From a checkpoint of a small transformer trained on Wikipedia.
Architecture: LayerNorm before each block, rotary positions, biases on query, key and value, normalized queries and keys.
Each number is 500 + 40 x the weight over its row's rms, rounded and kept within 0 to 999. Layers, rows and columns count from 0. Numbers have three digits each. The size before them is the row's rms in percent of the matrix's.

# q: layer 6 attention query, 128x128, rms 0.366, rows 52-95, columns 64-95
# k: layer 6 attention key, 128x128, rms 0.385, rows 52-95, columns 64-95
# v: layer 6 attention value, 128x128, rms 0.294, rows 32-71, columns 64-95
# o: layer 6 attention output (transposed), 128x128, rms 0.317, rows 32-71, columns 64-95
q52 100:556529490482404514585485497560531533503452429464523526541510416561460439548447508417489529568455
k52 116:602523537496540475555491555571563523472520427525511458572556456470468516524526556438488482536475
q53 091:425481547592516494478483520482535554458524480497550548494451497570498504518513576538473535503481
k53 114:435522475628495440480426508407495541532457474461510530508470416484498484527519560545501512545493
q54 106:536503463595484484473546477574509491468471500476504510619529496520529516547454538531446521530425
k54 138:494502536592515505462442449529551502510503534462407499609563496516545507515509474546507496597524
q55 108:556474463493466520538503508508541436492441526543498547424478497545568512498527612528505539508479
k55 130:555475451478526525586553495536518510509517543475505529407533506594552502475516550573471504553447
q56 126:517530399500476488641474535543545530504478524489480477530539486501558506499423525459496528508526
k56 127:511539435538461487545488589542496537550461504523410484555466457474525535511546554551489519540470
q57 106:487528475519526545522541530539535529463519480541496487473535509451550514503467534425440469423448
k57 135:452553518485470534529542549589539479447456510448444565426490507480540480502485543477464513457454
q58 139:517419423492473520504433502503399523507438494559471467461521542519465463520489474517507519486555
k58 155:525425344485475475470502469504401563544460512519520502430529534502465459527452526466477554529482
q59 115:499593548568531489484474551439458572517522531527506459462583481551460510510571475502491530552506
k59 135:457556518563440448433494525487521477565498473469502527438536473494434526470598467506527514525481
q60 114:566481468472484435463464496519461526432476533556495480492507432582430543525513458511610523509544
k60 121:539530494518415496478457481534382515476478534512497470510557462509419549491483482521557465481488
q61 130:525503461512515445494533495509533445531457488547487569500465493575500505456507528516536425468462
k61 120:508438439502527449507501502508513480521503454485530544532501488527518538453525563565565424523394
q62 114:538475471470435635496505443482412545513555557465465470460527502508503530453555547532494478517587
k62 114:545500398477519510494488357552521544499520574490468484469502555512533514433530534513417474440493
q63 124:517553569470471506493500415511507527509599455499454493413534552469547487458524462460501556439441
k63 132:587470586467506502462528474555537538465551418513498474375502515489541457518507490497536551423504
v32 097:501473468523478510533521487478486531546452484561515532496475483606562464469512500471495510498486
o32 111:503515507434487528489475492527497450483525452499477512514449507415508552566488518474465507439475
v33 099:504486473456529521481528510486510470457613477551517517524491533477507510478515463546453519465450
o33 106:495551537543473480471444454542498571510421529440543496568485454540412521558461458395521507536537
v34 098:464507473460518421488596454532506483496506531465513508520486578511481475469535502460448503476558
o34 109:433510453491534545447399452517438552496490470495519503527524453425485514524439422517555499467463
v35 096:468515471490539504511493449495512555503597526432541516517442532483507495472528488531486513494501
o35 105:507473551572510506486557511467456499486517452528478463513555511491402489501501530475580495558479
v36 095:511534493510469556476424531497507491520568467392476485475521490439496587553515478546524502503525
o36 111:541492527488523509458509515453513476506490494541521529482532523513492486437521492483466449491478
v37 116:483473518473462530485514524531507487518467478492474500530451540497543411502503540473506557482510
o37 123:482482498522501485496520498465521503524527587501503520479466459532419479455570472552477445478460
v38 112:523563526500528465542513509528505536502523515681540556494526529461532544527481514511526537470453
o38 115:491400524529450577496490504496536485482452502416451437539462494517521481497488510486502479516491
v39 103:496508531515480526464441540512508480490441532457523488458485506414531435525468537506453469512475
o39 114:571459482526458472492518497520569523471567527506525445584538524530418525479546489549481487561544
v40 093:484526535463535530569448432503527520544533449472551482480495543481485511496525450457486532497436
o40 108:528478421533475506495524524546447474447499512517465526523451453516499515466527493510510472592510
v41 100:522464510505459477523474551497493409450464498524540467500501499518491500490460507494502471517526
o41 121:535509512489543442517583493494496546573515508463566511506500429468542539460546534451417536515473
v42 093:518521485534469474488449512457499482519521479459498494522490538525497537532515499503537528546519
o42 105:417478572504481611489530478526518464486499471524444542442538417422538506415484489502501494447440
v43 088:454483492508501520469513500539478513522452505549509494476480502521502483505544537518437542509503
o43 111:508510539516543478526554508510488471489528498490509518514471549373490463536474487507566499410518
v44 103:470527505524508504513533523499480507501530521391517584490504505464496495527511539543502503491548
o44 116:549432542466491483468531460461473460538468460561461434545476505475468486498468390483551495547510
v45 098:484491505533498497490504482545475456576411481570509491460490493537515448545500506485547481523521
o45 108:535488448455480529513493524472423450450483404459464485482507512420495490462510451522462563465502
v46 093:495471471472505442525478558528503469532419540433544494503475549562500507482493483515519448475508
o46 108:532532505532438553527505462475513556492549475574441551502486451522501506472479516461463532508486
v47 110:520497502530510459555500455480482548513425522514502472532494581494500592505532524468497510498502
o47 114:457443470475534524511522543547482429481541482511497522493525451522525449568408535542535521502517
v48 095:523501508547476485514486461515459515495487488473511517504510465527446509529502484448520505516506
o48 108:503554485463477498480502498558461532436482500550490459440468534442494488462506536511512480555443
v49 095:494519467532495481543537486496479477559564520495424526509503525460545478500540548500501460538529
o49 118:547484479509471510443488424499547518505461454485539507426471471459516457456476419495510522485536
v50 101:510563514595463544499486532519450444540457500517509506531427495466503509488505451549520463468496
o50 111:515432487433517499573520419440552513458505533488513504441567536447522470484518505528516470565476
v51 101:515478461501475485494541546504510521515558510452514476519536480499516589456535546538515553537495
o51 111:531511605525562449517484487515520468429527492513473496540495467528522408517513470478524421531489
v52 092:528456488523492539513521461506491506451447508480479567469479569505522510521526513472484499466518
o52 111:429549569444509468524523541507447553512482465524515430525582516500454466491560453535513498511473
v53 100:487505459494536484480520575494494502590540498502421548513506529551490531466495535467559535529515
o53 113:508488524484431515536502424530522503369491434496606503459505470452565451501479483469476502509464
v54 108:497476476486537525497497522511514510495522461510490519535513522491525600461448516484554534547456
o54 123:478573553563468447524524421473451445545451473460548535471479428474517441521509500539442488483526
v55 102:529485539459522514547482487525526454575596500572529505496518531507504510486488492497561492482537
o55 109:541492489522500485499550527481561528451428502509494509458554473468526521579472504517454488579493
v56 100:500471512496504493484466568461493471500553462488474541491477514510480381496514485536515492515504
o56 114:434510491455464490504539476556562560479546554523504410549508527476489519497485538457436453504497
v57 102:518475522499447538473473494502485563504600452614507487488493475526502496487520523531514464455439
o57 114:493566560488508450538560555546520468458458506467549550518442491496495526535438529500387619544514
v58 102:496526523522481422498568491520507464505487450445521478520514424498492481483527459508526508461618
o58 120:538468482429555456513456497485498470538504473521469544420442536514563535494486531476454529542436
v59 120:498486508541492451490482537478494469476490527573544510505536488418482514541492515493463499532479
o59 116:546533476505404460464507504574527508519493457434463558512474457549515501510475512469546511475508
v60 105:489493494438453520470489535500517443503578477589516533475520518564517480522457547480459471535503
o60 114:560540487564566524464477488546511542480425495463498513598461504446520488502522472577500533451477
v61 105:504528503484535474523499505513491529500537505510496494471474546541439390524463471463510498474492
o61 114:434521474569519569506481488481462447449520500498524515627519455494564573504525499496428591473494
v62 104:531496518517493501490518529512512516533579528409487511517483479469537464540466516522497531481622
o62 107:521477469536477473458574473509507497478434496538507497469540556466403571390522460507505497530457
v63 105:494537481504525487465532524478500492531520502506466552500520474485472535484493508476524471516479
o63 117:470528489503490533476527449554574453513459413512537517487423484519518468519506496488587497463532
q64 098:532450478516512553496478491451540550442475549501478543508555385529482448471565449547458483486505
k64 113:463465544374511448494530520540487462551492522496444512467426492498495483513499477449522490502519
q65 124:484444528603511546491451542471520525419566511459546574549507399499485514500502475499515567525439
k65 084:443548519480502527461521535484558511553475467455439588472563418494532487486458441411467459386564
q66 110:493502528556519548479445491505454444458515505491555493487523450472489541528527472499492488531543
k66 097:527544600476481489490454526479524519572462520511448447522573528495529503586518466460502522544390
q67 092:476500472426505497500511499528515476470536444517502497471470635414567532525465475497599520524502
k67 097:521474443527520520521535508488470521563528576517523543500407491527467521493463589511494548562409
q68 114:539524478602490510474385459488508474489502505499575542457572517474552556521536484555463448468524
k68 105:502516513513518593528477476501494594575466529516492416466586543573494523504490487427577493488466
q69 094:516452474396508511569523550519524490489493456522495515500471428548584426532447501403538527573446
k69 092:489527447487503497469531463518425472441464478499505510539572547539502555513459527534424460599491
q70 121:516481505454514488546536532521478555460508492481459486523427564538414486487578498483516522467419
k70 109:471521456567453498465461510552536496502405417472502504536566491517545487499529520471513426442554
q71 096:442474565474543545450477519511517490566479579412488419455536506498531468433436508532460501521492
k71 097:422450472474436446499495565487571495523535452494497466555554444510480497485528444441512518421463
q72 106:523534490615483539459460450478500449476536536532596544490514457547516463480520458497488424509505
k72 108:505412478516522492507489457476477455539545462560524484520481565432506518524471526479425514598520
q73 103:478549553418558563508538437569457443470469432522419389549497506501556523542522538494488529487440
k73 108:530530432592493553493537432542447432514494485473551587533485564558496508489460522500492438543571
q74 117:578493493449506469550503457500496525459494559470510605438556456428523500479452465524480460541466
k74 089:541526461517525491492525469507482419541571496534559531518516540547610554485455488479442429525487
q75 101:464504471468482546611536547510486508495417451455412446495521515542495428575461473465504519600488
k75 102:533574506460437453559518490533573495498512504483454466536547533476455467527495492526496527441500
q76 109:521550402483489470540561582524513475435514494538481461497488534486413472557569510471456492458601
k76 093:449535413489453529511489464578487509539478472492460463465458494556467511453471514524496548513499
q77 095:514534546443480516535552515517526537437472494463438474553481518507486471532503467459536584530425
k77 105:465511495431435440501538601476529456581416497506506408519528483450498478481520450532472522418506
q78 082:481464557545445497444503461509540453518565485546487529465455478433418562436484499499490466533487
k78 090:460525455500492399465568542541512488606533427489562490576522532430521573464508501487427448477498
q79 111:489543502505523497411555515476594512491462439474555482563496496556453434509584507571553505494526
k79 094:473523492516546389492446504519591448540504547490501472522431499551485486588509504551464513427481
q80 106:485417517477485538475524520489473538563433491577470438566536486553529490529448483487451512546497
k80 102:501507527528461477549538509441541530527536486409468531471472459513431516540523442516530447478467
q81 096:559514510504568553466497447519449459493514448585532470462446502520502541536457547508496472530527
k81 095:562461487478546527501531454542470547454515438504515585524487530528574556513436474487467502544528
q82 108:486446518475532473452480492441550421444454470479494489624524425469494462606476493539463477509540
k82 082:499495504450450510480540506412618439539557536528545532444450504467541555438551508502421562497526
q83 104:501502491472452492544480534517465486455489530584490555512416460527478516420471564492466514518455
k83 116:439483424498524477450419474467484485550516489490486532467438600469514520548488531442440457412444
q84 091:525496447485526542552552507457481494487462514424516457514573565449583470526475538435437465534512
k84 140:539537427497471517581489431621397569406548426542510553486513443501537489482487504547462540480566
q85 101:489539428507506499468520504520525444486533529512529461495476495460517511441468567502494537513557
k85 079:512509566442529462477502474482472502483469411503436362546551447567522545513464556520538552514397
q86 098:517482559537516507496562488523415509533529458528480536528447501490468510555523529505446480540505
k86 109:572516497493450537515529490477549532603514458463441558444633485495531490504467400480506518496423
q87 118:522522561545517498453431519454493513528521481398463525457483543489489523489507517484508460458592
k87 120:529543545524481517506472502464552486460523497504464497556548510453510512495527545492555513400492
q88 109:531501491529481487590489511500453475539495472445556486460478497557528517511474567454511544500544
k88 124:473452512497460515539501574533437535480539543476463483485501526564503473544509556497523571485480
q89 127:481541467481391466588506513571429473526457541550542551488512411560497456554493487531522518529556
k89 110:614491527536480504515464558404475500459476528551499439462467560507542516523526521489493398480496
q90 128:495505502536537497510430510488531477478540556383464502499449472507538497451576451492497481469542
k90 121:545482571514445465467498554499504513524454507493496520423502515492446492488539618515602569489538
q91 100:548441493541459524551504538508414519533515468503474546422462568497527510464557534462523546490512
k91 123:469574453507466514461545504473466522554501447496455513564505503467572480483548435518451527420546
q92 103:511518459458462518481493503551519458525578500517492455532461518373523494449504561501515538416455
k92 111:594491469494526480522516487406429447459468523510477464482530523502505471466437558419441455550472
q93 127:454428458421504497572535518510432458510481504534516481515496480567525432532445486494475563452544
k93 108:506536466426512502560476449452503481527485488532575547506670488423533482457547516509457530490486
q94 102:453550494541497433494427463503474515499534475426531496576445469494521462543528502517557557487492
k94 119:481462466474526504570590518425480468487520447519490443526544502488493488538587507483472532509472
q95 123:548497515507473461455522482482519470472471501558472438489461521549536541474526564585448533559456
k95 106:468506498476448494502414492529528508545471406502564493421539521481495507588487404473485546573524
v64 094:520479524514518508496505572498523492431418487473515424459456472545539488544485538532496438517576
o64 081:515452472526411493531476504522562481454488540489569478500499482531513489574461460441510618560533
v65 099:522503527484518540444470453522479550482433492433508482518445524472491421492573521484574505495535
o65 093:583537466444586461426555464528473500567469469520552559512559479494458528487455517505475445485432
v66 087:527482484540472456598518543448459515507575532440540481482566531512542494537501490464473507482478
o66 079:430461516442462521565469545508491521514564534598498471433462521541508496469522504495503538498507
v67 083:546511511582492468508482471510496538483465451517432470519495570490461527485522513480518498496510
o67 072:508469471411534498532477492475539543513450494533512513518523494503459544550494444483520551535451
v68 092:517466520529530516500416453488513520512469509531483515445528552516411486524477425468526465532552
o68 083:474550611497503457466515476516454456571482532515519467516491447471518453417463547588522491492458
v69 094:444444535480542531427500497530536460497489467410562505495512468502505519443502476497508513562476
o69 093:507463437478481501486477508466483551477465533524473442442498649515436449565589503527509422469473
v70 090:546523479553475502552501505545473521444448570481496503422460547586496473501585467572553496528558
o70 080:514400477505493523506442524516418521531563548453560503512476500468539477461481479445493452604505
v71 092:526514490524483593508526488511544528518515428438533545536527450469514488451465504443506529474481
o71 083:490609512459481532517513500524505610468468438499467460498574510461509504519507513423518538469477